{"num_hidden_layers": 13, "hidden_size": 96, "num_attention_heads": 2, "num_key_value_heads": 2, "head_dim": 64, "intermediate_size": 512, "vocab_size": 2048, "hidden_act": "xielu", "norm": "rmsnorm", "norm_place": "peri", "norm_eps": 1e-05, "positions": "alibi", "qk_norm": true, "attn_scale": 0.125, "bias": "qkv", "tie_word_embeddings": false, "parallel_block": false, "extras": ["local attention windows", "gated attention", "a norm on each head", "value residuals", "a smear gate", "an embedding shortcut", "learned residual scales", "skips across layers", "capped logits"], "init": "normal", "init_std_qkv": 0.0709, "init_std_o": 0.012, "init_std_up": 0.0709, "init_std_down": 0.00602, "optimizer": "muon_variant", "learning_rate": 0.00918, "beta1": 0.95, "weight_decay": 0.043, "lr_head": 0.00649, "warmup_steps": 0, "schedule": "cos", "final_lr_fraction": 0.1, "batch_tokens": [8192, 16384, 32768], "max_seq_len": 768, "doc_mask": true, "train_tokens": 82200000, "max_steps": 5256, "dataset": "wikipedia_en"}
Each number is 200 + 30 x the weight over its row's rms, rounded and kept within 0 to 999. Layers, rows and columns count from 0. The size before them is the row's rms in percent of the matrix's.

# down: layer 3 MLP down (transposed), 512x96, rms 0.0979, rows 92-127, columns 0-95
# up: layer 3 MLP up, 512x96, rms 0.249, rows 93-128, columns 0-95
down92,096,212,195,158,200,167,230,170,132,143,217,190,225,226,185,239,188,240,231,225,214,227,154,192,179,201,185,242,202,195,187,219,214,206,233,180,229,227,198,187,175,203,154,215,211,175,199,178,205,216,204,202,187,182,218,157,195,169,251,204,127,242,233,176,213,150,221,129,173,172,115,213,192,224,176,202,203,175,231,200,209,163,156,154,239,205,250,145,171,218,232,193,209,183,158,174,178
up93,097,158,202,214,172,191,196,192,168,160,229,200,216,191,198,225,243,190,183,155,227,110,220,200,195,202,193,243,206,221,168,167,189,210,189,174,170,243,222,187,196,242,231,184,169,210,139,210,216,173,234,237,240,246,192,180,217,188,221,193,170,197,179,226,149,218,199,269,169,177,157,160,225,151,189,284,209,241,194,198,236,185,199,201,145,206,193,232,179,229,214,204,192,134,172,226,178
down93,073,229,218,214,168,239,210,158,191,203,233,188,177,245,187,191,201,203,195,186,200,212,206,193,190,167,251,236,202,205,156,168,173,215,195,228,214,236,259,169,188,190,236,183,176,207,194,242,190,120,209,172,227,205,194,143,148,178,157,214,227,212,191,202,219,181,182,232,225,187,189,233,214,186,211,247,244,196,134,152,232,174,196,224,222,170,185,271,197,272,243,238,239,157,200,240,218
up94,089,154,220,228,202,220,216,249,281,211,220,152,225,166,185,213,174,199,190,236,140,165,205,237,178,196,223,159,177,163,200,177,204,216,145,160,191,205,208,212,214,231,180,220,211,219,244,202,175,185,186,223,170,175,265,186,240,202,180,225,257,173,187,219,189,199,163,128,222,177,215,181,209,176,198,200,178,233,212,212,283,144,223,169,151,185,204,162,196,204,182,166,216,203,182,241,222
down94,100,244,200,232,213,232,207,221,248,150,203,223,199,139,152,212,218,222,187,190,217,167,222,181,212,224,204,241,206,203,245,202,238,251,235,213,182,170,222,189,161,212,185,210,176,208,241,151,236,202,229,253,196,176,151,203,148,230,205,139,198,203,229,196,193,205,156,210,227,147,196,215,268,167,203,141,180,231,175,221,155,206,215,187,188,182,133,157,222,195,214,176,211,261,189,192,188
up95,096,186,218,225,208,238,167,195,158,213,226,211,186,186,195,196,220,148,184,248,201,183,184,186,214,233,198,167,204,242,259,234,215,219,197,221,190,201,171,243,213,219,207,207,224,152,187,180,181,240,189,284,198,206,187,211,277,240,211,200,203,128,166,191,192,231,206,240,228,241,224,163,189,221,156,214,199,256,245,194,223,211,203,142,215,216,166,183,160,222,159,138,217,172,224,238,159
down95,131,200,241,154,181,184,196,202,173,173,211,187,232,231,249,153,156,213,241,161,230,224,154,191,196,187,200,214,198,216,175,224,200,213,173,215,215,239,232,192,244,175,197,216,200,198,174,214,192,161,201,195,203,179,208,173,181,145,221,165,230,208,199,208,226,174,215,239,149,234,216,192,267,218,259,152,160,189,256,135,284,241,200,209,230,180,186,179,186,164,188,170,182,138,205,243,187
up96,128,187,169,212,153,157,216,122,225,192,234,229,181,194,164,228,227,212,196,204,188,209,268,249,204,195,209,217,201,131,212,215,187,241,239,215,216,219,244,197,162,221,170,249,238,165,143,207,225,195,218,200,239,220,196,234,189,209,215,166,204,197,202,190,207,215,232,207,229,177,244,198,208,178,199,166,175,186,261,205,195,190,213,213,185,224,214,180,240,205,155,283,258,178,256,161,231
down96,144,216,199,207,206,155,180,193,263,213,208,200,176,137,211,180,182,253,198,194,174,245,200,236,161,177,182,221,206,185,228,213,175,202,170,175,232,252,200,191,231,209,194,219,220,152,178,220,144,202,229,200,222,242,116,204,185,243,208,163,216,167,264,224,217,195,152,214,212,220,219,210,240,171,209,192,193,175,238,205,226,168,191,157,207,207,234,174,230,106,150,207,222,196,237,224,183
up97,109,176,219,252,196,167,180,180,217,232,225,188,238,217,200,171,231,179,241,226,251,188,206,289,197,218,181,207,220,240,174,271,245,174,185,209,182,183,213,177,189,237,197,192,178,231,226,210,198,205,187,189,176,202,175,176,168,180,168,179,215,275,225,163,164,213,300,206,165,146,156,198,187,202,160,143,222,199,182,176,216,198,185,202,158,202,181,185,197,221,170,215,223,227,244,225,209
down97,096,170,198,232,202,215,202,173,180,174,195,248,203,187,191,138,207,169,262,228,255,151,185,242,159,236,131,175,148,188,174,217,239,208,162,254,212,206,215,193,220,238,252,256,215,191,235,240,138,203,232,218,221,196,200,185,181,170,172,192,196,215,241,192,198,188,232,180,189,220,200,223,175,167,164,167,168,240,217,211,211,192,145,223,198,172,225,226,190,218,266,169,236,194,217,203,181
up98,088,174,246,219,253,251,194,173,165,161,203,194,216,196,192,226,220,196,156,194,197,142,191,221,232,229,234,166,203,237,177,202,218,177,261,165,205,202,195,232,238,174,219,216,213,141,243,231,212,159,175,189,163,175,183,195,210,233,166,175,200,163,215,240,248,190,199,133,205,176,225,199,172,208,248,100,184,169,199,172,199,167,219,209,210,229,168,190,246,225,209,173,202,168,213,203,245
down98,090,255,215,181,200,193,199,188,220,196,203,211,155,168,207,224,171,211,206,192,202,215,205,209,244,178,186,188,176,207,164,180,195,192,240,264,178,201,216,266,217,208,235,244,148,142,201,212,150,232,239,145,253,208,255,194,235,247,227,249,219,218,201,245,205,214,151,203,258,237,199,185,185,231,194,170,158,160,205,195,224,151,208,210,155,200,195,229,174,215,219,164,188,221,192,128,175
up99,107,192,210,264,209,205,203,151,201,185,160,176,191,241,186,208,172,202,211,165,263,170,260,190,250,212,227,213,198,207,146,218,218,205,194,225,218,241,182,197,221,198,265,215,221,184,197,205,194,170,215,197,178,205,225,176,194,144,266,205,194,219,257,168,160,202,270,189,175,182,199,185,237,200,235,127,173,223,175,208,209,235,193,250,135,216,244,195,219,187,178,235,184,233,204,160,217
down99,087,173,181,217,209,177,213,192,196,191,219,180,143,196,231,163,199,188,174,192,265,228,200,185,162,191,174,176,202,218,199,209,243,229,188,259,189,262,175,185,141,168,262,217,221,177,179,195,191,254,180,199,159,171,232,160,196,170,228,181,216,220,249,248,132,199,203,158,218,192,219,193,194,194,215,174,201,230,190,172,283,212,183,233,192,164,181,253,195,128,193,180,229,190,170,225,217
up100,108,200,195,219,163,181,209,228,213,186,169,175,165,211,157,125,196,191,189,218,171,212,256,203,167,189,196,183,190,244,272,260,160,221,216,156,188,239,181,173,168,233,221,253,199,204,217,184,217,211,201,202,219,209,193,184,194,183,223,165,260,167,272,168,215,188,223,230,220,179,209,176,168,218,205,214,222,192,253,152,238,189,136,252,218,175,244,205,151,237,184,207,161,234,200,210,193
down100,113,185,211,211,290,159,217,240,195,200,183,171,204,142,177,199,232,174,186,225,175,262,210,180,202,174,171,230,184,212,211,178,164,268,205,174,187,203,156,158,173,260,219,233,197,172,156,175,187,173,239,224,201,198,249,238,171,185,241,171,211,237,242,204,210,156,208,239,194,183,210,174,213,205,187,192,194,177,206,143,211,241,189,211,160,237,183,159,181,224,214,210,155,197,185,274,193
up101,118,251,202,200,188,141,191,186,222,192,187,186,299,205,209,153,197,200,181,260,258,203,198,209,200,129,204,165,224,217,197,229,204,191,170,220,248,237,165,166,138,182,216,210,202,247,258,219,176,201,189,194,212,198,170,178,207,226,253,263,266,180,204,197,184,198,230,177,213,249,223,194,175,209,223,203,212,188,187,231,217,253,220,221,196,177,180,250,209,189,197,204,258,191,211,201,206
down101,122,246,193,209,166,224,199,192,213,117,185,185,234,179,204,265,207,251,202,224,176,214,232,222,166,196,228,160,232,170,174,164,129,148,233,224,218,203,223,215,158,181,220,256,150,238,192,236,177,182,194,248,177,192,145,197,233,227,193,246,231,210,168,181,231,236,167,192,176,240,182,175,144,216,212,202,226,165,208,215,217,207,170,242,182,216,222,246,221,189,179,173,214,207,193,169,197
up102,095,245,203,211,219,221,227,242,205,244,216,215,239,178,208,175,213,163,226,150,194,209,164,217,188,234,200,173,209,144,205,250,198,168,212,195,190,234,150,217,214,274,195,182,271,195,154,205,131,209,206,188,222,225,195,155,224,164,241,143,207,176,194,221,210,188,216,197,212,186,167,206,246,210,199,193,202,168,215,246,211,217,247,218,213,178,236,194,198,198,260,194,132,203,228,196,126
down102,113,182,256,176,207,215,172,159,165,220,202,210,169,174,277,186,236,203,196,162,221,197,177,189,241,166,192,166,237,226,188,190,220,195,221,197,164,205,184,176,242,203,228,166,205,198,173,220,170,248,233,221,205,203,209,155,202,206,219,113,197,223,233,234,196,228,182,223,157,180,180,208,182,192,175,259,231,173,230,187,205,219,247,155,233,183,210,203,291,243,160,256,227,173,201,191,220
up103,106,207,176,196,194,163,209,202,144,175,222,163,163,197,227,174,165,190,216,138,195,180,191,221,164,217,176,217,140,218,155,139,162,223,212,210,256,198,154,191,173,215,229,159,184,223,185,165,210,179,205,219,180,233,218,234,136,165,168,194,182,174,237,221,180,152,132,261,181,201,218,124,193,217,154,202,233,195,172,213,235,238,207,240,187,200,153,198,195,215,226,193,216,192,170,215,211
down103,087,236,158,207,203,170,246,210,235,216,160,191,183,199,219,282,160,204,204,227,243,191,186,181,191,177,241,234,190,149,197,177,202,205,190,220,223,200,213,200,178,239,188,190,134,244,211,177,196,169,191,231,207,230,195,248,211,198,256,215,184,235,264,196,236,218,191,223,200,196,157,147,160,191,198,202,213,212,230,176,190,207,182,206,137,239,181,170,206,259,201,269,166,257,227,225,159
up104,104,210,201,179,203,157,188,180,169,212,194,191,252,188,231,223,154,174,160,187,183,167,188,193,189,176,199,159,233,201,220,158,205,194,187,212,191,184,196,198,196,233,190,183,205,186,250,184,169,193,235,165,182,189,195,184,170,256,236,152,151,183,217,205,167,207,235,273,246,224,219,206,178,132,160,219,288,168,213,231,233,270,156,257,205,179,204,176,167,191,161,214,146,198,216,205,217
down104,104,208,223,209,146,225,143,231,263,205,228,205,245,163,230,199,209,139,193,227,217,149,177,236,180,219,252,181,184,211,195,205,206,207,193,219,178,163,186,193,216,207,190,149,240,183,227,144,190,149,196,221,150,158,167,215,177,228,239,142,210,146,259,196,203,219,186,223,171,195,215,166,176,255,164,229,153,188,186,209,181,218,205,163,177,148,182,199,210,191,180,145,179,215,196,200,171
up105,093,183,204,235,197,235,173,156,269,206,218,266,200,167,166,236,197,216,200,201,219,138,219,203,183,169,214,230,223,199,214,231,223,187,185,176,246,162,154,208,144,202,200,149,169,201,189,174,193,192,150,190,258,190,204,231,210,195,216,199,201,171,186,235,258,192,252,162,163,232,192,173,233,194,165,239,162,205,165,213,187,211,159,156,187,247,226,238,170,224,237,185,164,225,182,253,171
down105,079,193,221,153,184,219,131,230,239,194,215,169,203,183,188,154,237,169,204,191,151,151,189,240,167,163,218,219,156,245,211,224,223,207,187,192,188,196,174,189,206,166,227,165,235,155,139,189,224,199,200,245,221,204,157,204,195,192,200,177,257,134,184,170,195,150,256,219,184,225,172,215,211,127,165,218,222,203,191,217,200,217,193,217,245,196,190,195,141,191,172,164,182,140,199,172,195
up106,099,188,187,154,251,224,152,146,248,202,168,246,239,151,180,201,290,208,188,167,205,237,238,186,188,185,180,182,229,182,191,182,170,198,255,193,203,209,191,231,187,178,179,209,194,192,220,284,236,157,214,186,270,219,233,232,216,217,214,199,227,180,222,217,220,249,192,206,183,156,201,200,150,219,231,169,184,154,196,195,216,203,255,215,231,194,176,161,208,205,246,179,212,238,189,199,192
down106,076,203,225,198,278,202,209,168,236,164,144,209,220,146,167,213,185,225,275,223,172,194,229,187,215,215,179,175,177,227,205,164,199,171,180,251,209,195,254,209,217,175,178,197,187,151,219,262,147,168,175,141,240,204,170,177,203,187,259,235,233,163,239,234,200,213,199,223,216,191,210,174,211,273,213,233,196,174,184,207,219,221,233,172,182,170,192,198,211,202,247,213,238,215,207,208,233
up107,090,127,191,178,182,235,216,164,209,187,197,203,175,222,202,152,174,179,189,151,237,180,175,119,244,181,195,198,215,168,148,186,205,152,239,179,210,203,197,201,197,232,184,284,234,177,172,160,208,160,153,165,241,185,228,149,211,224,168,223,209,160,192,192,205,183,225,205,242,187,169,188,210,243,225,193,183,220,160,183,207,208,176,152,166,245,210,229,213,239,175,186,208,187,268,196,190
down107,096,217,203,142,206,217,203,211,221,180,207,186,211,214,198,178,265,220,202,184,216,152,218,222,198,195,144,208,277,161,173,182,231,146,204,246,192,201,228,179,220,244,184,152,195,203,240,205,190,152,194,216,199,242,211,225,210,225,213,220,142,178,213,236,238,210,125,228,186,147,266,201,150,214,168,167,154,186,189,183,182,154,177,214,189,215,228,217,219,152,220,174,209,224,215,153,215
up108,101,208,170,206,163,179,178,226,195,216,197,238,158,180,152,211,235,205,216,229,157,193,233,169,168,180,209,172,248,150,202,224,200,172,193,155,236,183,159,247,163,200,195,232,210,208,193,264,238,150,219,109,241,214,205,201,184,183,201,203,220,193,225,187,228,172,201,221,219,165,144,231,247,225,170,142,217,168,149,142,220,192,173,237,201,199,230,222,172,174,221,206,217,213,191,152,208
down108,101,217,164,259,205,204,197,191,216,226,216,180,221,213,182,183,236,220,244,224,207,225,238,226,172,193,162,198,243,205,238,187,191,213,208,167,221,212,154,185,145,164,179,213,211,157,177,174,210,172,205,231,183,155,152,143,236,205,171,206,264,151,246,162,237,191,165,226,229,248,254,231,201,151,209,218,191,172,224,193,190,220,209,189,243,140,263,213,253,159,192,174,217,217,177,206,188
up109,110,268,144,230,215,178,204,188,233,166,235,231,200,227,211,263,184,164,175,243,162,193,218,236,213,222,248,264,207,196,201,192,229,198,153,197,218,181,218,186,134,195,218,181,178,179,195,219,200,191,188,205,254,249,192,233,222,205,227,176,200,232,216,214,196,230,206,200,166,215,147,197,194,158,173,166,230,147,180,176,154,211,131,219,252,230,170,161,225,186,184,234,214,204,185,234,155
down109,136,221,140,213,175,161,261,243,155,108,181,234,204,195,206,232,260,201,220,189,204,197,224,241,194,235,199,241,205,205,188,136,181,215,222,234,198,183,167,190,208,215,188,192,216,210,219,162,230,208,161,225,217,203,219,228,203,186,286,247,164,173,191,209,177,224,209,196,173,206,211,190,202,162,193,171,253,196,191,207,178,192,157,152,279,197,217,210,221,177,186,222,241,216,175,203,159
up110,114,189,189,181,170,236,246,217,200,185,199,195,175,125,215,194,197,171,216,173,199,188,171,188,178,249,195,221,200,220,219,193,203,196,213,189,212,211,147,159,201,213,234,206,149,219,184,209,187,147,172,184,144,235,205,173,206,200,165,207,195,206,175,247,168,116,228,237,203,183,121,153,167,190,249,201,137,163,182,184,217,195,218,252,219,172,130,207,151,179,225,193,218,228,228,227,212
down110,088,222,227,192,191,219,218,234,206,213,219,194,140,191,168,174,224,179,256,202,217,236,175,220,218,193,201,216,255,151,197,218,204,235,219,238,216,278,188,237,180,224,258,205,202,224,223,190,179,155,218,199,203,282,237,170,235,195,142,246,221,223,234,191,229,127,180,161,218,214,204,205,164,234,208,236,205,168,214,161,153,177,244,253,174,211,202,191,180,230,204,189,215,209,202,197,160
up111,054,153,215,171,215,161,186,228,187,217,190,196,183,218,198,147,201,153,253,140,212,159,227,207,254,161,172,261,185,201,218,187,160,220,198,165,164,179,221,211,164,156,222,213,164,235,203,226,246,163,220,204,208,199,169,186,216,238,197,123,228,223,185,182,183,171,195,210,189,201,153,227,239,215,196,126,199,177,175,204,176,178,224,198,219,231,153,220,227,191,195,158,170,194,133,156,189
down111,141,177,178,229,195,228,209,206,216,200,203,189,272,181,189,243,202,176,178,235,184,237,163,201,201,245,201,152,241,170,233,223,253,201,164,197,218,173,180,208,208,199,151,199,199,196,260,179,102,162,174,218,209,189,241,207,190,212,195,265,201,186,208,205,205,217,178,179,211,173,253,206,190,193,177,287,219,252,165,220,222,215,247,208,206,242,236,198,183,221,188,215,220,234,255,226,175
up112,102,190,162,207,221,159,190,234,246,196,237,220,180,229,202,234,202,217,231,210,150,167,189,178,198,203,186,168,179,133,201,216,191,186,187,176,222,267,248,216,209,166,222,164,254,247,155,224,182,183,162,182,175,226,143,224,207,229,206,210,199,143,226,173,185,141,139,171,217,246,177,196,173,228,176,188,158,166,210,242,174,178,198,235,187,201,201,139,168,224,194,232,165,192,187,239,176
down112,106,244,203,179,208,206,198,235,208,155,210,150,248,188,204,180,191,195,180,229,210,202,234,163,271,181,200,211,231,165,154,178,172,220,188,126,176,241,207,243,252,224,131,198,136,183,245,144,192,214,169,185,213,223,216,233,188,178,199,191,173,177,264,197,241,190,174,190,217,224,152,180,203,201,209,169,224,162,180,180,131,174,186,230,178,173,236,175,231,211,200,198,180,211,190,221,170
up113,091,189,178,205,245,226,183,232,166,187,226,188,187,162,173,174,173,250,212,176,207,116,230,188,162,204,181,196,180,170,222,176,151,165,188,198,193,170,188,232,238,163,249,213,204,189,226,187,182,144,178,195,245,204,236,247,205,226,219,202,282,195,195,177,169,244,189,199,171,176,201,236,253,183,246,220,207,190,191,218,183,156,204,205,176,182,200,193,160,218,170,204,169,174,219,296,171
down113,082,206,186,199,205,228,158,173,183,163,213,220,178,149,222,220,178,213,225,218,156,153,168,210,228,212,207,254,178,198,183,171,122,150,212,216,204,130,210,145,232,175,209,177,220,207,207,165,204,174,184,152,221,247,162,178,192,179,162,219,267,192,176,193,183,184,235,251,218,224,194,275,231,154,202,197,209,191,172,224,185,221,207,220,207,194,202,145,156,241,210,222,192,164,209,244,224
up114,095,178,227,192,196,237,237,210,209,162,167,210,228,130,207,202,206,209,186,151,221,181,215,158,164,165,188,232,216,150,172,179,171,256,216,128,205,185,230,173,210,245,211,228,168,221,196,217,235,218,315,202,154,194,210,143,212,205,193,231,205,181,210,174,210,207,238,202,153,185,192,234,164,229,182,202,228,238,171,234,227,174,179,208,200,179,185,218,163,184,220,253,191,214,216,214,161
down114,105,192,197,243,246,236,201,171,162,183,194,235,196,195,180,170,179,195,190,117,207,224,204,169,216,178,215,171,208,207,196,218,242,186,196,262,222,202,232,215,216,187,288,137,207,186,188,278,155,214,211,131,218,206,189,163,210,191,206,206,174,170,201,178,187,231,210,251,176,182,179,148,163,184,143,197,189,243,184,196,159,177,187,226,188,238,197,195,189,250,228,171,174,206,225,228,234
up115,111,156,232,196,186,185,233,189,223,194,210,165,204,241,227,229,180,179,202,201,188,175,197,199,220,181,197,197,244,156,166,220,182,142,218,179,211,181,209,133,205,185,278,214,232,179,214,171,226,227,242,194,197,198,240,207,230,198,184,145,268,251,224,243,176,182,207,196,165,263,196,162,160,195,217,194,270,189,205,227,204,243,140,195,197,234,208,184,221,187,219,180,174,159,188,177,131
down115,122,140,221,215,205,198,150,205,160,234,193,288,230,182,199,191,193,164,173,214,161,248,197,210,238,210,201,218,153,163,193,191,244,184,185,127,221,200,203,199,168,206,225,187,240,237,193,169,130,226,198,215,213,196,191,146,196,211,217,166,175,234,259,157,157,236,185,197,217,175,262,226,220,164,193,228,211,180,177,195,195,240,208,245,220,223,180,257,170,231,182,178,196,173,202,212,201
up116,096,159,217,157,197,255,201,200,117,222,225,162,269,206,237,227,197,190,192,164,206,199,175,172,244,159,274,153,156,201,255,157,184,194,187,243,221,223,176,210,185,206,197,168,239,176,206,151,223,190,182,204,201,200,184,210,233,178,237,194,254,163,214,219,205,201,234,231,204,185,170,189,222,243,190,160,163,209,187,197,194,188,158,185,161,193,241,222,212,202,151,189,182,241,205,169,251
down116,083,244,151,133,177,225,190,222,171,226,165,219,216,187,164,234,225,198,202,203,181,266,224,222,178,220,207,273,252,183,259,178,216,267,175,156,159,169,226,154,226,243,175,223,186,206,188,166,219,207,178,222,203,266,149,211,171,208,206,175,172,187,184,211,187,169,189,213,198,209,161,243,210,183,184,192,236,218,201,144,199,196,165,204,238,223,181,187,244,214,176,227,241,204,158,208,198
up117,092,195,158,164,176,209,253,208,209,177,204,232,214,162,193,223,212,174,203,209,228,160,213,188,275,239,136,182,237,240,141,213,230,173,263,190,182,192,205,212,240,246,252,229,172,197,224,282,221,234,216,203,182,192,242,141,208,169,176,207,202,199,226,197,211,179,168,212,202,169,174,152,253,198,187,248,232,204,208,194,248,198,184,167,202,194,219,216,179,206,231,222,185,240,228,212,240
down117,096,233,226,200,239,238,238,211,178,210,215,261,168,212,174,212,164,168,234,174,237,140,188,229,202,161,220,172,214,231,197,191,228,224,249,208,246,237,237,187,172,205,277,201,237,206,158,239,198,196,241,231,165,224,207,200,160,188,207,181,197,231,211,185,170,202,198,215,193,209,192,158,182,177,159,233,191,156,219,193,197,278,209,200,211,178,242,251,200,245,202,213,192,196,216,221,289
up118,097,200,167,203,155,227,212,220,190,191,239,221,225,236,169,191,173,240,191,204,192,214,197,193,212,202,235,199,177,166,203,243,219,148,196,231,166,193,212,235,219,272,228,217,201,187,148,220,167,191,186,222,149,205,205,171,145,188,148,234,192,200,197,184,172,256,147,131,219,194,229,162,193,261,194,182,226,192,174,150,195,163,178,189,172,181,202,151,150,223,221,252,153,185,233,149,220
down118,097,233,171,190,168,212,185,188,183,213,175,179,166,210,190,197,191,222,164,204,191,174,233,174,189,183,240,245,190,181,154,254,223,191,147,190,207,205,209,148,212,272,216,170,156,197,204,213,220,186,204,202,183,219,253,224,168,160,178,179,199,213,192,192,186,237,161,122,202,176,212,153,181,245,237,198,198,212,237,108,183,174,168,197,135,166,148,185,189,160,251,209,198,169,180,182,216
up119,111,217,141,159,222,108,136,206,213,195,189,227,240,202,198,163,199,237,162,201,194,207,239,240,209,220,185,192,194,201,189,162,200,182,164,228,192,189,144,163,217,180,216,138,254,192,153,187,141,172,228,233,179,174,220,170,191,205,216,186,218,179,225,216,201,165,210,191,202,214,179,170,212,208,149,244,184,226,253,237,162,241,242,209,183,161,219,170,208,216,245,177,153,185,177,228,211
down119,112,241,219,257,210,171,205,172,181,181,178,213,230,214,227,209,201,185,180,275,193,171,194,173,201,146,216,132,158,182,115,226,166,251,162,199,136,210,189,192,178,205,198,196,205,154,159,152,224,228,217,149,159,165,240,177,207,265,240,174,215,189,195,211,227,186,202,225,194,235,179,175,174,209,175,220,165,202,201,182,202,170,206,191,202,139,231,205,218,185,191,202,185,232,254,210,199
up120,100,209,217,194,239,180,236,200,158,229,167,235,194,180,126,210,287,220,183,206,241,212,221,224,194,198,186,235,182,239,223,189,209,205,191,172,247,225,217,221,190,239,171,233,136,206,229,183,226,240,220,182,185,166,164,251,193,206,237,134,203,222,167,245,186,180,208,169,184,213,186,195,185,253,179,178,196,192,168,264,183,208,175,236,247,184,190,194,168,178,199,281,212,198,214,198,167
down120,086,165,208,200,195,185,216,232,186,175,152,266,228,221,173,185,236,213,153,216,236,227,198,197,213,199,225,209,178,163,247,176,212,131,160,198,233,172,223,230,172,178,161,185,214,238,199,258,187,209,218,189,228,136,135,245,225,279,218,226,234,244,169,177,238,178,165,219,166,172,229,169,159,207,218,202,221,163,168,203,149,213,200,244,225,221,174,181,187,216,207,181,186,196,214,209,188
up121,088,240,225,191,229,166,192,224,225,159,246,228,206,219,240,180,174,184,142,212,222,246,220,196,186,209,207,189,262,211,228,201,222,199,172,211,211,207,198,175,231,177,195,213,187,198,142,216,189,180,214,287,161,216,225,125,171,176,181,222,204,208,143,149,147,252,172,185,245,202,247,196,207,185,229,174,231,218,225,193,187,196,207,233,186,171,231,210,189,202,180,228,159,180,198,159,276
down121,079,203,175,221,175,254,213,223,131,197,256,213,159,239,208,246,207,188,214,213,189,207,160,207,233,200,268,215,200,217,133,149,160,203,160,205,179,241,151,193,207,181,161,173,207,204,165,176,231,229,198,195,220,203,218,212,223,184,142,143,241,230,201,169,170,249,219,210,183,214,191,177,203,172,157,256,202,235,214,193,227,263,208,211,208,245,204,184,207,189,162,216,218,228,173,223,248
up122,105,183,161,264,213,158,181,188,195,173,208,192,190,183,188,183,239,149,245,128,187,171,188,221,156,205,239,223,208,213,236,206,147,262,243,204,205,194,205,206,249,216,218,168,197,154,166,206,173,248,223,222,201,247,208,153,170,195,134,146,179,180,228,226,148,173,175,191,201,195,215,221,227,197,217,160,233,254,204,179,226,211,187,191,182,240,189,191,200,213,256,226,239,229,198,201,237
down122,076,182,180,157,135,246,190,163,183,200,236,192,188,174,199,195,213,218,203,186,202,254,174,158,219,195,228,182,224,187,208,233,173,191,227,186,180,240,288,158,204,246,284,219,195,222,150,191,225,228,222,213,172,269,218,206,196,248,238,212,220,214,202,209,201,234,236,166,153,227,206,216,234,220,191,219,187,200,267,220,140,183,158,212,223,221,241,229,195,208,219,212,205,196,208,168,179
up123,116,201,196,230,224,178,258,189,211,210,115,231,166,184,188,221,247,219,283,158,191,208,189,208,173,224,198,207,205,148,175,169,214,179,205,174,205,205,168,198,259,195,205,232,231,235,182,187,217,199,229,214,193,208,189,155,207,171,209,233,188,183,186,169,239,187,224,188,229,207,229,218,182,200,259,248,174,213,182,137,253,228,209,279,191,229,163,191,156,153,199,229,237,212,236,223,187
down123,111,191,150,223,213,169,201,190,212,244,203,188,195,220,202,229,219,204,181,212,209,208,203,176,197,206,198,216,249,171,151,151,227,268,209,198,222,170,157,191,201,128,164,269,216,252,212,197,205,203,236,219,217,205,227,176,166,208,261,236,206,201,234,217,212,174,192,229,229,229,229,132,196,160,220,197,188,212,125,188,209,194,228,242,253,264,214,202,177,178,146,182,247,188,232,214,204
up124,088,190,215,231,248,214,210,222,168,182,283,249,261,210,222,196,196,157,148,225,208,203,211,214,232,176,200,178,214,163,254,155,227,241,188,222,225,224,209,182,223,189,192,253,163,179,166,187,225,178,204,192,134,161,240,202,174,222,251,149,191,195,183,187,159,164,225,172,196,234,186,210,187,169,178,181,234,232,195,182,218,201,162,231,190,270,171,154,176,218,192,209,147,178,179,201,182
down124,116,165,208,212,221,208,145,182,184,221,228,181,213,214,276,187,179,175,236,195,221,160,212,252,203,192,182,139,192,207,243,206,227,220,247,226,202,230,207,238,215,138,198,202,234,181,138,195,201,281,198,176,165,153,216,197,215,148,173,199,209,247,155,199,200,200,209,212,209,195,228,223,162,154,206,204,136,220,181,190,186,196,206,224,176,211,160,177,201,252,208,139,251,223,184,212,229
up125,090,238,187,158,246,193,178,204,205,189,193,187,218,205,194,226,182,179,191,255,129,165,173,214,226,243,177,205,159,201,200,182,189,185,154,208,191,211,172,180,210,190,215,193,237,182,153,186,147,224,224,217,226,221,188,214,199,176,169,246,214,237,199,188,198,169,236,217,172,202,183,211,197,203,195,129,252,264,107,196,238,172,164,191,195,182,111,165,180,186,198,212,204,227,172,221,145
down125,103,185,217,228,180,178,209,193,232,147,257,173,210,187,283,154,184,177,130,173,230,176,189,198,220,205,187,150,240,247,233,205,188,230,198,198,179,185,163,218,145,179,225,212,238,207,248,190,231,187,217,188,216,193,258,245,247,193,198,234,285,173,213,195,202,189,225,209,176,182,195,183,233,190,199,162,208,254,196,197,186,166,273,173,246,178,192,197,215,210,207,214,219,191,223,193,237
up126,131,189,164,124,126,190,199,232,165,157,213,185,223,211,154,223,222,192,200,183,165,166,184,200,229,208,193,193,211,160,274,195,249,199,208,220,198,229,263,202,205,180,242,239,142,227,196,196,222,190,207,184,196,216,216,275,231,180,209,151,208,246,240,179,195,221,193,201,164,195,221,192,230,223,185,193,210,182,211,246,218,227,210,172,150,108,156,222,222,183,188,192,197,215,208,213,191
down126,078,146,130,182,236,151,165,138,206,202,214,184,175,146,166,229,226,193,230,235,221,207,187,191,201,218,196,187,221,185,193,159,148,220,231,165,236,196,148,208,163,164,157,237,202,153,218,186,192,193,198,205,190,195,225,189,197,195,276,153,240,260,217,160,221,194,164,210,188,206,197,245,180,139,172,236,212,209,192,221,247,179,223,197,238,210,199,222,159,193,176,243,241,186,187,183,205
up127,095,119,192,152,207,187,158,265,124,184,196,187,263,170,186,130,220,196,173,247,247,186,192,214,215,218,177,185,180,225,210,213,192,232,191,158,178,193,224,201,175,167,204,205,244,177,187,222,201,177,208,201,196,245,187,224,238,279,209,218,260,179,205,185,185,205,233,204,214,147,223,151,176,192,175,180,237,196,179,203,213,236,155,207,188,196,165,176,238,156,205,195,182,199,171,178,178
down127,068,201,178,206,191,172,243,218,195,204,189,177,194,190,208,227,189,210,245,185,269,185,274,142,187,220,147,225,190,160,230,170,248,153,210,178,211,182,197,240,221,255,233,224,160,166,209,192,212,227,262,194,187,218,216,213,174,289,213,188,184,206,167,190,220,212,177,233,152,234,176,248,183,207,228,169,178,220,241,214,259,192,219,193,200,240,190,222,224,170,179,227,204,233,193,157,169
up128,106,190,235,201,204,220,225,233,135,188,230,180,228,223,155,177,263,257,204,159,195,157,234,193,168,279,206,174,212,239,217,136,224,121,195,191,179,163,202,216,225,174,192,206,212,195,207,221,229,200,205,214,122,169,182,183,233,205,189,221,152,193,167,194,222,164,252,193,188,194,237,182,213,216,202,181,159,203,218,201,225,200,184,200,173,188,260,210,168,193,218,229,193,183,229,145,164